Weights of a small GPT-style language model, trained from scratch on English Wikipedia: vocabulary 1024, a variant of SOAP for these matrices.
Each number is 128 + 24 x the weight over its row's rms, rounded and kept within 0 to 255. Layers, rows and columns count from 0. The size above them is the row's rms in percent of the matrix's.

# layer 5 attention value, 128x128, rms 0.318, rows 51-63, columns 0-127
size [ 93 100 100 100 103 102 101 105  88  93  96  93 108]
[[112 135 151  99 103 130 113 113 139  67 138 116 141 131 157 123 126 112  90 140 157 135 123 105 122 125  97 105  73 133 138  71 105 164 134 141 142 106 168 105 140 124 128 129 157  97 156 148 125 146 139 136 132 106 144 132 191 122 146 146 150  81 124 109 120 133 191 146 131 116 132 146 128 137 111 115 107 170 138  76 122 115 166 173 139 113 100 125 135 167 136 120 127 149 100 147 111 162 135 161 158 167 101 151 135 142 147  80 130 149  72 119 157 103 143 127 126 136 141 152  90 146 130 117 152  94 135 133]
 [120 114 136 106 112 132  58 131 110 179 124 136 151 140 152 147 105 139 157  86 125 123 157 146 119 112 145 135 170 125 131 125  70 101 149 156 108 133  86 120 114 122 114  97 129 138 107  98 105 119  87 109 100 127 130 148 141 136 122 120 150 138 113 146  95  94 181 144 116 124  88 195 107 125 126 145 126 110 156 139 114  97 121  94 139 108 141 150  99 106 158 120 119 133  64 139 147 130 152 151 140 160 136 119 108 129 135 143 128 112 129 113 132 143 129 145 117 149 170 170 179 184 145 125 110 124 126 173]
 [122 128 153  73 138 151 110 159 139 158 117 150 172 119 162 151 121 121 172 152 108 143 179  93 125 120 115 121 182 144 128 108 108 113 133 141 142 179 140 101 121 112 106 121 175 111 154  90 140 122 144 134 145 132 108 128 144 139 115 150 105 116 129 137 150  86 133 121 133 142  75 140 135 132 152 109 168  87  89 106 145 124 148 131 144 154 138 107  92 149 103 112 124 148 132 115  79 137 117  87  98 109 149 146 152  82 138 135 110 147 144 109 158 161 188 121 169 133 113 157 127 125  97 166 117 124 109 127]
 [109 134 139 142 126 154 106 106  84 153 110 138 118  89 118  90 140 126 106 112 153 148 152 126 139  91  75  66 140 126 181 102 124 116 145 130 122  98 153 115 110 143 106 158 125 124  98 130 105 127  90 146 128 108 126 122  96 140 132 107 118 136  99 102 101 177 130 121  95 157 108 106 156 135 115 183  67 146 154 179 157 108 131 120 178 155 118 131  81 130 158 120 135 108  92 102 155 119 117 126  87 164 122 159 130 123 118  91 124 128 121 124 111 143 145 122 131 128  92 110 160 103 126 144  97 126 111 108]
 [ 93 137 112 135  93 113 122 151 129 139  94 102 182 128 113 146  92 150 124 117 118 183 129 107  95 131  99 135 146 144 152 149  88 129 159 149 189 143 106 150 136 151 130 105 114 143 155 142 111 132 146 161 108 104 122 151 159 110 131 125 131 118 125  98 108 118 108 117 167 145 114 118 128  87 128 144 111 118 115 152 154 118 122 154 114 150 118 133  92 120  79 115 150 174 178  95  99  95 120  69 142 112 127  97 163 180 121 109 150 135 128 104 126 131 139 122 108 142 169 131 174 166 128 125  97  91 140 139]
 [104 160 110 114 123 140 130 131 140 125 102 148 139 128 114 107 133 129 128 121 192 116 136 126 113  84 184  95 158 120 118 135 169 107 132  50 113 115 133 129  77 121 168 115 107 130 121 127 146 154 130 153 125  59 119 141 119 176 134 140 117 111 119 156 109 122 149 110 122 111 139 158 127 135 124 140 126 149 126 154 158 138 135  97 143 128 139 129 125 130 171 140 127  71  99  98 112  95  94 151 133 132 178 139 129 180 159 142 114 124 130 140 152 149 116  98 114  71 136 165 141 117  94 150 147 113 101 141]
 [131 119 106  88  72 136 145 134  96 150 142 113 140 132 145 117 120 123 128  94 166 130 128 120 114 155 106 145 117 102 153 151  77  96 151  84 169 142 138 129 118 108 124  80 122 134 104 110 128 147 124  82 134 116 133 112 122 122 108  61 116 115  90 189 118 106 136 125 123 138 122 132 159 121 188 105 102  86 122 126 150 106 114  68 121 112  99 138 164 109 156 154 113 102 131 144 122 140 103 109 174 128 146 168 129 115 123 111 148 135 152  98 129 132 169 129 121 133 135 158 130 113 171 154 105 129 162 109]
 [126 112 159 107 115 160 123 104 166 142 100 116 164 129 159  93 133  61  93 184 133  97 119 116 137 147  85 126 152 138 152 156 104 110  74 129 136 137 103  82 119 137 154 160 136 115 100 155  81 185 141  97 135 104 126 163 103 121 155 128 148 120 113 127 139 111 146 119 121 121 126 120 112 141 142 121 100 106 130  82 103 159 116 154 170 143 143 114 134 120  84  86 132 145 161 126 155 117 134 154 108 115 160 152 110  90 150 132 125 140  93 111 144 124  84 147 111 131 116 104 105 147 139  96 113 111 123 115]
 [116 124 103  73  98 151 114 153 116 134 148 130 157 110 101 102 111  99 134 138 137 137 118 153 127 167  92 128 113 172 152 129 134 131 112 109 154  79 115 134 170 148 174 106 177 126 122  98  81 117 125 106 116 135  85 139 141 138 110 157 116 131 164 136 112 166 138 132 112 120 135 116 162 113 147 155 154  61 110  91 101 130 134 131  99  73  91 131  99 100 140 110 148 121 113 119 124 129 141 139 120 133 108  90 122 134 100 145 152 115 160 169 127 137 121 171 152 135  94 164 137 130 123 116 179 126  91 139]
 [139 139 135  95 149 139  73 130 150 150  72 122 146 129 136 111 130 146  95 130 123 130 127 192 141 124 100 171 131 140 122 145 138  77 139 132 188 104  70 169 142 160 134 131 147 148 183 140 153 116 125 116 118 137 134 142 115 157  97 157 119 135 124 158 139 118 146 108 169 103 100 143 132 151  91 133 138 122 114  94 143 122 132 161 111 155 155 100 121 148 131 121 139 146 166 125 158  53 130 127  93 140 108 137 154 144 136 137  71 141 137 142 144 123 132 126 138 141 121 116  95 151 149 160 104 131 133  95]
 [111 152 109 114 119 135 131 110 133 140 145 158 126 169 129 106 152 103 129 106  69 115 136 122 127 145 186 127 116  99 101 137 135 141 126 161 144 131 121 180 186 144 146  84 149 129 137 185 110 135  76 162 120 174 102 107  94 114 135 161 140 130 132 167 161 119 100 137 132 151 126 133 141 119 162  92 113 118 135  99 126 105 142 143  58 135 139  99 117 119 143 107 127 144 108 129 167 113 172 111 128 136 155  97 131 143 126  90 134 113 136 136 146 106 161 112 118 142 143  93 138 121 128  86 105 105 139 174]
 [138 135  98 142 139 130 147 130 135 130 128 133 137 143 153  92 166 103 146 146 123  80 187 183 138 132 171 180 155 112 125 103 161  73 132 142 133 164 133 147 110 100 164 131  97 113 131 163  98 169 122 122 161 173 108 124 102 128 119 118 159 115 143 102 144 149 158 153 119 160 125 161  89  86 110 113 130 132 136 139 142 136 119 137 137 113 153 125 103 125 131 111 130 132 158  98 111 125 105 113 118 187  85 118 161 133 145 105 132 112 144 157 124 174 126 103 157  94 126 123 143  84 131 117 130 172 129 147]
 [162 169  70 170  87 160 134 138 157 121 106 124 106 132 120 139 116 138  95 113 114 175 164 134 125 139 132  96 133 122 122 117  93 155 139 146 107 123 109 137 132 110  76 168 119 143 119 168 106 149 147 110 124 148 173 109  96 158 102 116  77  78 109 115 148 114 113 117 129 146  95 175 125 116 140 118 132 139 120  86 111 128  93 158 134 115 169 102 139 139  97 161 146 143  93 103 135 154 146 159 125 145  95 126  80 140 124 124  85 155 136 136 143 153 104 105 122 146 136 126  95 154 109 151 107 122 156 139]]
# layer 5 attention output (transposed), 128x128, rms 0.293, rows 51-63, columns 0-127
size [ 97 100 101  98 101  97  99 104  86  91  94  89 107]
[[ 88 110 117 127 122 139 125 101 165 132 136  91 150  68 154 119 101  97 142 133 143 118 155 102  69 127 120 123 146 114 146 120 111 145 123 100 113 108 137 128 157 121 143 123 122 153 112 112 145 119 126 114 129 150 115 123  79 147 124 128 168 174 123 122 145 122 140 123 115 116 162 165 153  93 109 161 135  62 128 161 124 112 221 140 141 133 117 111 154 123 123  90 137 132 128 134  85 141  78 131  80 131 133  90 125 135 122 162 121 133 132 115  85 140 167 141 112 140  86 126 163 146 113 121 152 124 119 101]
 [ 85 133 141 142  87 110 143 114 158 131 117 149 123 125 130 138 106 118 135 154 139 113 130 104 159 128 115 150 110 101 130 132 157 106 176  84 169 174 127 116 134 177 155 137 141 117 154 155 109 135 136 120 137 126 171 114 122 158 149 113  81 148  98 107 128  80 110 128 125 114 140 131 114 172 108 121 105 152  88  97 140 140 111 119 150 121 122 155 159 105 128 113 117 136 112 144 150 111 100 169 158 123 163 156 121 131 148 103 102 165 126  89 139 142 138  91 168 150 116  83  93  63 123  99 151 114  78 125]
 [141  72 108 133 126  75 173 106 153 105 170 127 174 167 141 123 113 119 106 105  85 113 109 129 144 103 112 143 109 136 157 155 108 104  95 123 170 125 104 152 115 128 139 113 141 133 118 147 109 168 117 129 136 144 154 100 135 124 126 139  92 128 113 165 118 155 114 162 142 109 149 123 163 148 115 132 121 149  60 136 142 127 164  97 144 173 143 119 137 107 125 136 171 204 149 114 164 136  98 125 146 129 103 141 120 144 105 149 106  99 101 146 126 136 132 146 160 125 135 122 138 107 111 104 125 102 131 183]
 [148 119 135  87 142 179 100 144 112 127 105 116 133 124 144 127 127 142 189 111 132 143 146 119 150 132 129 128 167 114 118 174 144 147 136 119 150 160 129 113 115 125 151 162 178 128 154 149 110 180 140 126 111  85 119 119 156 147 104 137 162 116 176 139  96 137 149 132 162 106 119 104 103 141 149 146 138 152 117 114 174 101 141 111 174 157 142 115  88 131 102 127  85 136  98 112 112 166 110 145 107 147 128 119 127 156 125 203 138 124 131 155  88 134 125 142 147  70 136 133 130 113 133 115 146 156  88 102]
 [111 125 104 128 132 162 125  43 113 151 122 172 116 132 125 108 146 127 112 161 157 140 121 124 103 127 164 111 100 163 125 150 122 141  82 125 126 131 156  93 175 142 142 122 121  94 115 201 143 129 128 130 137 131 138 134 127 129 180 149 151 124 121 141  76 143 118 146 127 144 126 115 146 137 129 120 133 133  93 119 122 133 109  74 114 127 157 132 114  99 154 150 107 161 109  73  95 126 147 157 119 131 109 170 172 186  90 117 143 119 100  92 100 121 110 119 118 141 138 127 104 120 128  83 128 112 143 131]
 [106 131 130 116 112 110 127 133 155 155  96 121 129  75 151 129 148 108 123 136 127 119 133 120 128 103 114 127  91 142 133 140 115 111  99 163 123  98 125 124 122 158 154 145 123 125 145 148  93 174 157 101 117 144  73 126 109 132 106 124  87 107 115 137  96 109 100 142  92 120 157 165 119 115 155 160 155 101 135  87 127 130 103 138 138 131 116 106  79 100 122 154  81 108  81 186 184 130 100 117 161 166 135 127 103 100 119 121 107 111 123 154 115 149 107 138 143 146  61 102 112 125  99 142 128 141 153  82]
 [132  99 129 138 147 108  88  83 163 134 114 151 116 116 151 110 159 143 151 143 127 106  92 149 118 113 147 164 109 133 116 120  89 125 156 156  96 150 134 143 105 151 169 122 189 127 132 125 125 161 129 171 120 151 107 156 146 126 140 111 129  89 149 161 123 120  80 121 155 139 124 111 146 110 132 105 145 139 152 120 155 128 114 120 118 132 116 203 151  97 119 140 131 110 151 132 163 153  69 143 109 113 132 143 105 127 119 179  90 159 100 122 143 117 123 117 100 128 103 150 108  80 178 115 162 166 136 127]
 [ 99 123 128 159 109  89 125  92 145  86 114  94 148 133 103 115 127 138 151 111 101  93 158 138 137  80 142 129 136 135 176  89 143 175 149  88 128 129 152  64 151 158 123 138 125 141 137 107 142 176 189 108 141 133 136  93 136 175 127 138 143 117 149 143 155 135 152 144 135 122 132 101 137 134 130 130  84 145 105 178 119 145 105  90  91 123 143 152 123 153 124 148 132 156 128 125 137 130 137  95  99 120 140 124 143 113 137 114 139 169  83 147 134 138 101 113 148 109 165 169  90 126 154 112 127 107 165 110]
 [156  83 103 140  95 118 120 145 154 108 101  91 126 129 113 143 155 132 116 123 134 135 129 132 119 130 135 118 105 129 100  95 105 103 121 119 104 124 182 138 127 109 111 137 134 105 134 161 141 156 102 142 121 174 151 132 152 168 112  92 123 144  82 141 136 120 159 144 154 138 139 106  97 139 155 135 130 151 153 112 177  94 108 164 134 122 146 143 170 144  97 100 146 100 101  99 100 114 169 169 121  80 125 145 111  65  91  96 186 141 125  90 124  93 103 118 173 117 108 124 146 127 115 110 138 109 132 116]
 [120 133 115 135 130 143 143 151  85 106 139 117 149 148 144 118 129 148 115 117 103 139 114  88 102 144 140 106 111 123 129 156 143  97 112 150 126 140 135 124 132 107 121 147 101 128 158 170 106 103 163 162 121 126 107 145 151  66 163 132 110 132 111 115 150 141 108 106 125 152 153 138 148 184 140 142 100  72  87 154 199 113 168  96 115 184 128 112 119 137 114  92 127 147  99 109 171 141 144 140 103  88 133 108 128 153 146 116 177 121 106 141 145 113 104 118 153 155 108 181 158 136 125 153 142 100 126 148]
 [101 148 137 122 120 107 125  85 116 132 112 129 108 120  92 113 142 133  93 139 138 110 145 113 122 122 114 175 112 141 148 106  81 116 144 179 124 121 122  99 123 111 151 129 117 121 109 141 111  85 130 140 106 149 163 118 121 133 135  95 108 138 158 170 169 125 147  73 162 108  97 116 149 158 104 122 160 137 169 104 126 145  91 167 104  85 105  95 134 123 131 134 119  79 124 108  89 136 134 158 134 145 101 166 115 130 139  99 100 103 158 113 132 110 141 131 102  85 152  92 132 102 117 171 153  96  98 181]
 [126 156 157  86 119 118 157 123 110 134 157 107 161 161  96 150 101 144 154 126 108 121 121 116 122 148 138 143 116 129 176 147 142 132 126 133  94 171 102 146 106 159 123  72 103  88 108 137 131 136 140  96 121 145 112 101 106 124 120 109 138 128  91 122 119  92 171  81 109 146 177 124 145 170 129 106 164 114 144 113 177 108  58 125 165 121 112  91 132 128 138 142 149 106 118 167 163 144 125 110 105 138 102 131 116 146  80 114 125 134 109 166 100 121 113 128 128  89 179 135 118 130 140 141 149 108 150 140]
 [101  97 108 140 115 142 137 133 133 167 131 113 156 121 124 117 135 135 113 130 115 136 126 118 139 159 125  99 164 180 114 144 118 128 127 127 105 151 134 148 129 174 155 154  93 125 167 109 137  90 182 126 120  96 134 120 138 137 133 130 107 124 175 134 178 128 133 145 131 121 144 167 125  64 111 106 104 119 107 127 122 153  63 139 101 113 117 122 123 161 123  92 136 141 127 128 107 159 140 101 119 129  91 100 132 154 144 145 136 123 152  88 163 161 125  95 151 132 146 163 139 108 113  80 178 112 136 203]]
# layer 5 attention query, 128x128, rms 0.295, rows 64-77, columns 0-127
size [ 31  41  38  41  38  46  56  71 102 106 108 121 111 120]
[[128 125 145 157 158 135 145 135 169 112 139 128 152 154 148 126 158 113 113 126 138 130 106  97 127 110 146 158 156 144 163 145 159 139 129 136  73 121 153 183 154 174 120  87 103 134 176 113 122 146 147 139 120 112 173  91 148 114 171 160 137  57 114 152 100 105 118 146 114 117 178 176 105  89 138 123 161 145 131 168 152  93 136 133 140 123 140 119 107 119  75 112 132 120 122 123 143 166 140 109 147  89 148 127 135 129 173 135 105  92 138 123 136  99 127 122 139 119 151 118 118 121 138 111 150  89 113 131]
 [138  96 177 127 138 140 157 106 163  98 144 134 121 104 133 119 117 132 143 143 155 171  93 118 156 144 185 150 161 158 126 136 149 126 116 119 114 145 100 191 178 137 155 117 112 129 187 120 104 143 121 145 101 120 144 104 132 121 155 143 144  66 118 108  83 113 128 106 125 143 132 167 144 108 139 123 151 155 129 147 143  63 146 125 142  88 138 112  96 108 112 134  93 110 132 101 142 120 149 103 146 128 173 135 149 155 168 152 134 105  91  97 129 125 116 122 118 145 145 135 163 151 143  97 134 101 137 121]
 [107 150 144 151 155 141 127 164 154 120 141 112 154 159 137 165 123 115 121 133  96 115 112 136 170 134 115 127 125 143 155 121 125  97 172 133  90 131 131 110  65 119  80 132 141 137 127  96 136  93 122 103 142 123 111 120  84 122 116 147 121 152  76 104 123 137 141 149  98 103 158  96 138 122  96 116 149 152 142  92 108 161 138 134 160 149 128 107 177 109 151 125 138 183 141 138 136 114 127  89 128 139 148 138 113 142 161 155 185 162 108 125 125 110 139 147 108 153 128  70 132 117  62 101 128 166 133 136]
 [100 138 134 124 114 107 135 128 122 142 125 113 170 150 127 126 141 128 144 172 100  86 137 160 110  73  91 113  49 120 104 126 104 122 132 123 114 140 151 131  81 158 129 175 103 127  96 124 124 120 121 123 143 155 134 144 139 124  89 143 135 135 147 165 139 149 125 116 121 154 112 140 101 158 115 127 110  99 110 155  98 139 125 132 128 144 136 121 138 123 126  93 149 125 107 139 163 104  74 139 128 128 114 158  96  62 102  85 101 153 150 169 156 134 129 147 141 106  84 184 120 115 126 158  95  99 156 113]
 [105 125 105 104  77 111 106 114 117 147 117 114 126 145 155  88 116 113 176 113 139 126 173  70 143 118 123 115 109  91 130 123 117 157 146 129 140 119 125  86  94 146 108 126  87 118 127 161 151 126 124 155 166 111 110 133 124 159  48 141 134 140 129 110 138 126 131 135 129 103 141 141 116 122  68 133 125 119 142 150  78 140 123 161 103 146  97 118 102 164 132 134 111 118 109 138 107 110 105 115 120 127 137 152 100 130 117  80 104 170 136 134 152  91 119 128 153 161  95 183 114  86 138 105 113 118  95 159]
 [129 147 120 136 131 146 171 155 172  60 118 132 198 140 128 125 135 112  87 171 113 114 117 134 133 116 116 119 118 155 113 140 124 133 100 141 118 143 118 152 110 156 131 121 163 138 113 106 120 172 153 129 103 138 154 124 144  57 143 179 151 132 148 164 111 130 117 132 123 114 109 159 154 142 127 108 128 142 149 128 128 157 130 152 159 171 115 134 134 152  79 101 166 137 130 127 186 101 117 129 120 144 123 190 153 100 123 165 138 166 106 145 107 116 139 149 148 116 129 119 109  90 148 148  99 148 121 131]
 [161 134 115 146  88 128  97 119 146 125 154 155 154 139 139 153 149 147 120 155 123 129 163 164 101 115 100  99  95 126  88 150 108 142 131 127 142 122 143 148 159  88 121 106 120 145  64 167 149 128 112 104 130 157 166 152  81  93 109 128 164 152 158 122 141 117 126  95 113 151  95 150 115 147 125 138 112 119 107 151 163 117 122 110 113 142 126 133 112 131 129  82 110 111 103 111 149 121 109 122 136 112 102 121 105  79 107  89 127 145 150 138 121 189 132 159 171 106 116 179 145 128 118 116  83  87 128  88]
 [114 103 172 164 120 122 148 126 114 133 151 115 125 107 145  94 137 158  93  53 106 100 119  90 120 154 107 149 158 105 155 145 148 111 147 149 107 153 162 106 106 140 114 159 158 143 123 152 141 139 168 112  75 162 114  84 125 176 120 139 113 123  87 114 123 145 107 140 120 127 125 135 119 109 124 126 126  93 108 111 167 132 123 133 148 130 101 101 134 119 173 102 112 144 133 138  73 116 123 134 127 111 103  64 143 131 133 144 110 110  95 125 131 110 137 122 111  74 154  80 133 106 101 162 160 120 136 132]
 [157 168 118  99 117 148 139 130 162  77  99 122 119  80 139 156  99 149 154 148  97 128  96 156 146 115 125 119 110 167 134 148  61 154 110 113 142 114 125 165 106 104 169 153 124 128 141 150 134 133 138 149 115  97 107 104 130 134 167 116 124 112 119  85 115 176 164 155 187 155 172 153 124 150 158 150 148 127 109 149 123 115 150 124 131 115 161 140 165 129 147 123 100 161 118 113 161 177 136 143 143 129 105 170 132 141 117  87 110 126 130 128 126 122 151 114 128 161 105 174 153 114 134 125 116 148 134 102]
 [112 167 100 104 102 103 151 159 144 144 178 102 114 115 155 113 111 120 157 137 113 138 115 120 112 149 114 119 175 115 107 114 139 117 104 135 137 113 138 149 111 122 145 141 149 101  91 112 141  72 161 108 122 167 153 120 116 151 136 155 139 125 161 104 145 116 146  75 135 120 156 152  63 107 110 128 105 116 147 134 137 131 133 120 168 143 116  94 124 120 144 146 149 165 139  95 115 103 123 139 110 132 135 118 150 140  96 186 117 175 104 133 107  84 158 123 149 153 144  99 140  87 143 113 189  85 139 150]
 [118 150 181 176 140 146 141 105 114 145 116 133  76 147 102 128 156 169 141 160 147 140 135 159  74 151 123 145  93 193 158 115 125 143 131 142 134 154 135 138 135  98 141 141  99 108 136 127 127 160 128 138 114 102 145 118 145 133 135 140 126 128 116 149 127 132 129 161 148 128 153 111 138  90 178 138 118  95 193 111 200 131 121 125 119 134 105 107 152 113 126 128 131 115 153 108  84 161 168 156 113 105 139 100 112 149 160 155  94 103  96  86 109 106 126 142 122 155 138  92 103 138 132 118 127 133 116 124]
 [149 126 157 161 119 122 163 150 104 112 126 127 114 136 130 147 160  69  62  85 132 190 129 102  96 186  98 135 145 165 127 127 149 135 158 108 118 144 125 134  74 152 163 141 154 140 134 157  93 128 139 171 104 112 134 116 125 137 141  78 111 131 133 114 125 117 103  94 111 107 139  97 118 128 128 179 136 107 159  82 141 142 142 132 103 140 158 136 123 129 159  88 134 123 126 150 135 104 128 146 144 126 116 166 130  81 137 160 171 131 132 125 137 135 172  89 103 112 128 144 130 129 134 133 158 150 138 120]
 [133 129 114 161 111 141 124 173 111 127  73 146 105 118 164 125 141 154 157  94 102 132 145 128 109 147 113 142 115 118 140 106  92 145 141 167 164 117 112 135 145  90 175 135 129  98  86 138 145 161 101 142 151  85 167 103 128 114 125 136 130 144 100 137 133 138 146 127 128 159 170  98 113 127 120 154 120 124 198 128 119 173 132 130 135 131  75 154 132 141 120 171 103 125 135  81  97 123 128 131 135 103 152 113 140 106 129 143 106 144 103 128 129 122 167 191 135 102 143 129 121 100 127 121 121 169 101  72]
 [109 102  95  94 156 167 171 111 131 120 132  79 139 131 161 136 124 146 159 111 122 157 152 120 105  83 164 118  92 161 133 135 153 149  49 154 116 116 118 148 197 122 136 114 150  85 131 107 126 105 101 126 152 151  79 139 132 102 134  85  99 134 119 120 101 126 119 160 139 100 161 102 101 147  98 160 155 150 155 107 133 139 122 104 162 139 140 109 127 119 148 154 125 128 141 117 132  89 144 139 147 101 124 129 119 149 128 165 166 139 149 138 150 146  93 141 138 158 140 145 123 108 166 131 133 134 150 110]]
# layer 5 attention key, 128x128, rms 0.301, rows 64-77, columns 0-127
size [ 36  29  32  36  44  39  52  80  94 112 129 135 135 144]
[[140 144 109 138 146 117 151 100 156 125 113  93  95 104 111 111 123 152 156 116 153 167 133 153 172 144 125 103 106 128  78 159 125 165 139 112 110 119 149 147 109 144 135 130 129 108 141 131  76 101 151 126  86 131 141 198 141 186 128 120 117  88 147 126 149 136 111  99 130 152 133 115 101 130 124 118 106 120 106 144 150 100  91 133 163 123 150 119 139 121 112 121 157 116  99  80 138 157 119 108 159  75  94 189 149 145 133 138 174 125  99  92 111 114 137 153 142 128 118 158 115 119 121  88 124 152 164 128]
 [144 140 137 146 147  98 130  94 139 130 135  71  98 122 123 104 138 168 171  97 152 114 102 136 121 147 109  94 132 115 110 113 136 141 125 123 123 114 187 118 103 127 114 121 119  96 148 145 107 123 150 125  97 116 129 158 133 127 112 122 117 114 157 120 173 152 106 117 165 155 154  76 134 131  99 107 134  82 114 104 165 125  64 122 133 129 133  98 138 138  98  92 165 122 111  85 133 140 165 149 144  80 130 199 149 115 136 117 128 147 104  95 122  96 109 129 125 110 111 182 102 140 124  92 145 114 143 116]
 [ 94 130 124  84 143 147 118 158 139 115 167 171 131 180 113 161  88 117 122 124 111 142 149 111 134 153 128 134 121 139 105 131 154 123 129 131 118 153  88 108 151 114 145 134 138 131 114  91 180 133 115 137 149 142 105 113 128 115 114 142 121 175 103 136  95 131 149 153  65 117 106 153 125 117 150 125 108 157 157 113 115 130 172  63 119 124 109 159 123 122 161 106  88 128 135 208 107 130 107 121 126 154 112  72  98 130 118 109 121 143 144 147 132 160 142 134 134 114 134  88 115 109 145 179 112 152 106 132]
 [117  76 118  72 128 164 139 148 173 137 119 129 138  94 106  92 150 136 124 163 130 110 149  73 138  91 119 137 144 147 137 122 124 139 143 151 105 146 163 136 141 147 126 156  88  96  94 109 101 112 112 140 129 156 144 182 109 130 165 120 126  74 148 175 134 127 128 101 145 124 150 122 147 144 205 162 151 167 156 159 160 129 127 159 132 109 135 136 112 134 113 113 148 124 122  97 131  99 127 141 147 109 109 148 130 134 114 140 129 130  91 100 145 114 140 109 125 151  95 171  95 172 135 122 122 147 136 112]
 [122 106 134 123  88 141 129 110 145 159 114  86  98 124 129 109 145 117 184 127 132 144  94 102 130 106 130 143 129 115 125 112 115 138 109 139 132 113 148 137  64 156 117 131 162 106 157 122 109  70  93 150 137 120 148 167 138 139 148 109 128  94 110 122  82 123 122 114 140 151 142  90 115 114 125 133 138 132 152 131 102  95 141 166 103 123 138 113 110 109 110 135 123 151 124  94  82 155 152 147 105  98 168 145 161 144 185 126 183 136 120 136 123  83 140  90 151 172 107 174 128  84 126  89 103 121 143 125]
 [114  87 179 111 133 166 149 115 114 126 165 128 107 143 138  98 135 170 140 178 169  82  97 114 147 122 115 130 102 153 141 135 110 122 152 135  96 161 143 173 148 104 159 144 105 119  84 133  96 132 149 153  77 151 171 120 110 125 123 138 101  99 155 137 160 147 143 121 147 132 124 133 135 152 126 170 133 134  91 167 138 132 105 135 132 115 153 139 145 140 121 129 148 138 126 132 145 130 131 132 122 119  65 137 113 133 105 157 140 120  78 117 117  95 120 157 103 101 126 192 101 174 127  99 135 124 146  89]
 [112  80 109 132 124 116 166  92 126  89 142  89 119 147 141 107  84 167 137 126 126 133 139 123 147 155 117 118 102 119 156 144  99 105 126 103 132 104 165 101 164 131 124 139 138 114  84 137 118 145 117 126 103 105 160 139 121  99 141 101 149 157 158 138 201 101  84 128 129 159 148 120 102 124 120 141 125 134 106 155 162 130  86 134  83 143 113  91  98 105  87 126 114 121 130 111 143 174 134 127 120  97 117 136 138 140 127 125 126 132 113 113 160 153  96 140 133 156 122 214 144 145  85 121 110 121 138  93]
 [107 112 166  97 137 174 128 149 108 122 139 148 135 134  89 124 146  98 106 115 133  95 124 120 144 146 143 114 126 160  93 112 113 140 147 118 122 145  89 178 154  87 122 129 121 159 131 125 130 129 104 112 145 140 104 117  98 133 119 141 118 130 110 123  68 157 194 121  80 101 162 170 113 156 132  71 134 152 119 112 117 117 186 110 148 124 141 177 167 143 160 108 129 141 136 203 107 104 114 109 143 129 150 111 112 102 109 127 107 161 160 146 116 124 140 135 137 123 147  89 120 129 160 133 133 143 142 138]
 [ 68 178 129 140 148 109 133 155 150 144 105 124 148 118 135 100 117 146 102 130  95 127 109 118 106  94 134 114 137 156 103  88 145 139 145 139 160 159 100 161 149 129 112 147 108 113 124 136  78 140 130 114 129 166 111 121 148 170 158 127 105 131 132  78  90 137 162 138 128 157  80 163 130 158 128 125 118  70 139 104 129 147 130 175 133 143 103 132 166 134 116 114 148 149 163  77 128 108 104 128 114 135 148 156 107 102 119 173 158 118 123 156 102 129 152  97  98 150  92 133 157 134 118 155 162 157 143 136]
 [123 127 101 122 115 140 143 158 121 109 151 117 163  92 187 127 166 136 118 115 161 114 115 143 122 183 152 126 132 111 135 150 124 139 153 151 130 105 144 107 146 118 121 119 110 154  69 114 143  88 154 110 141 121 152 132  87 140 138 134 167 147 164 134 132 116 129 106 127 139 139 126 140 108 134 138 126 154 154 132 127 116 118 109 146 138 129 108 105 128 121 140 131 181 116  90 111 115 150 139 126  90 128 196 128 140 164 147 133 126 170 106  72 145 158 126 139 195  94 118 117 146 159  67 170  90 128 157]
 [125 119 148 125 142 164 129 113 118 115 118 116 101 144 150 124 105 158 167 141 142 110 106  96 146 119 148 111  99 154 128  81 144 106 107 146 103 146 136 145  76 101 125 124 141 116 116 175 144 139 156 154  90 131 159 121 161 106 131 106 105 122 126 140 136 103 154 114 133 121 155 128 144 106 170 172 134  78 170 129 175 117  70  91 139 105 110  88 127 144 131 183 116 108 132  98  86 173 137 149 114 112 137 124 128 162 129 199 133 105 116 141 114 103 113 120 115 163 108 145 114 150  96 108 151 148 118 129]
 [147 136 153 140 109 106 144 125  64 122  96 130 135  91 120 169 182 134 110 122 140 119 135 130  99 151 136 110 132  61 114 128 156  97 144 131 117 155 135 129  96 144 187 125 133 113 171 170 136 146 140 156 108 149 143 141 109 116 125 101 152 171 133 106 122  69 131 139 166 165 120 164 116 133 107 141 146 128 134  98 136 115 137 176 144 135 176 126 117 155 121 118 135 134 118 120 134 132 159 103 172 154 151 109 127  90 135 147 143  93 114 110 159 175 173 120  95 151 135 153 104  98 138 128 135 139 125 141]
 [107 127 111 123 113 129  64 126 115  87 123 157 111 167 117 161 120 121 161 122 110 107 159 149 135 140 125 122 109 143 127 127 113 130 117 157 105 126 130 130 131  97 151 101 148 119 114 180 131 172 131 123 140 143 146 138 145 110  61 128 125 152  87 133 101 123 132  84  89 156 117 149 125 114 145  95 130 117 176 156 110 129 199 133 137 145 135 130 100 174 107 120 135 158 169  99 133 114 116 158 136  97 148 133 129 134 163 129 100 165 118 125  83 128 147 195 123 127 138 170 137 123 140 130 134 148  83 152]
 [108 128 143  83 121 179 134 142 121 135 103 120 121 153 122 148 125 140 100 143 108 151 146 146  97  87 134 130 134 132 186 127 116 172  76 129  81 117 122  94 175 119 125 124 148 114 113 132 108 129 109 122 134 109  89 113 125  65 171 140 133  91 140 125 110 140  85 200 113 129 112 116 114 135 139 144 154 124 134  98 135 104 100 156 130 155 129 123 190 130 142 136 157 134 126 123 138 108 129 149 133 139 101 126 146 159  95 155 151 142 169 133 123 153 104 149 141 172 166 137 104 100 175 124 109 143 148 142]]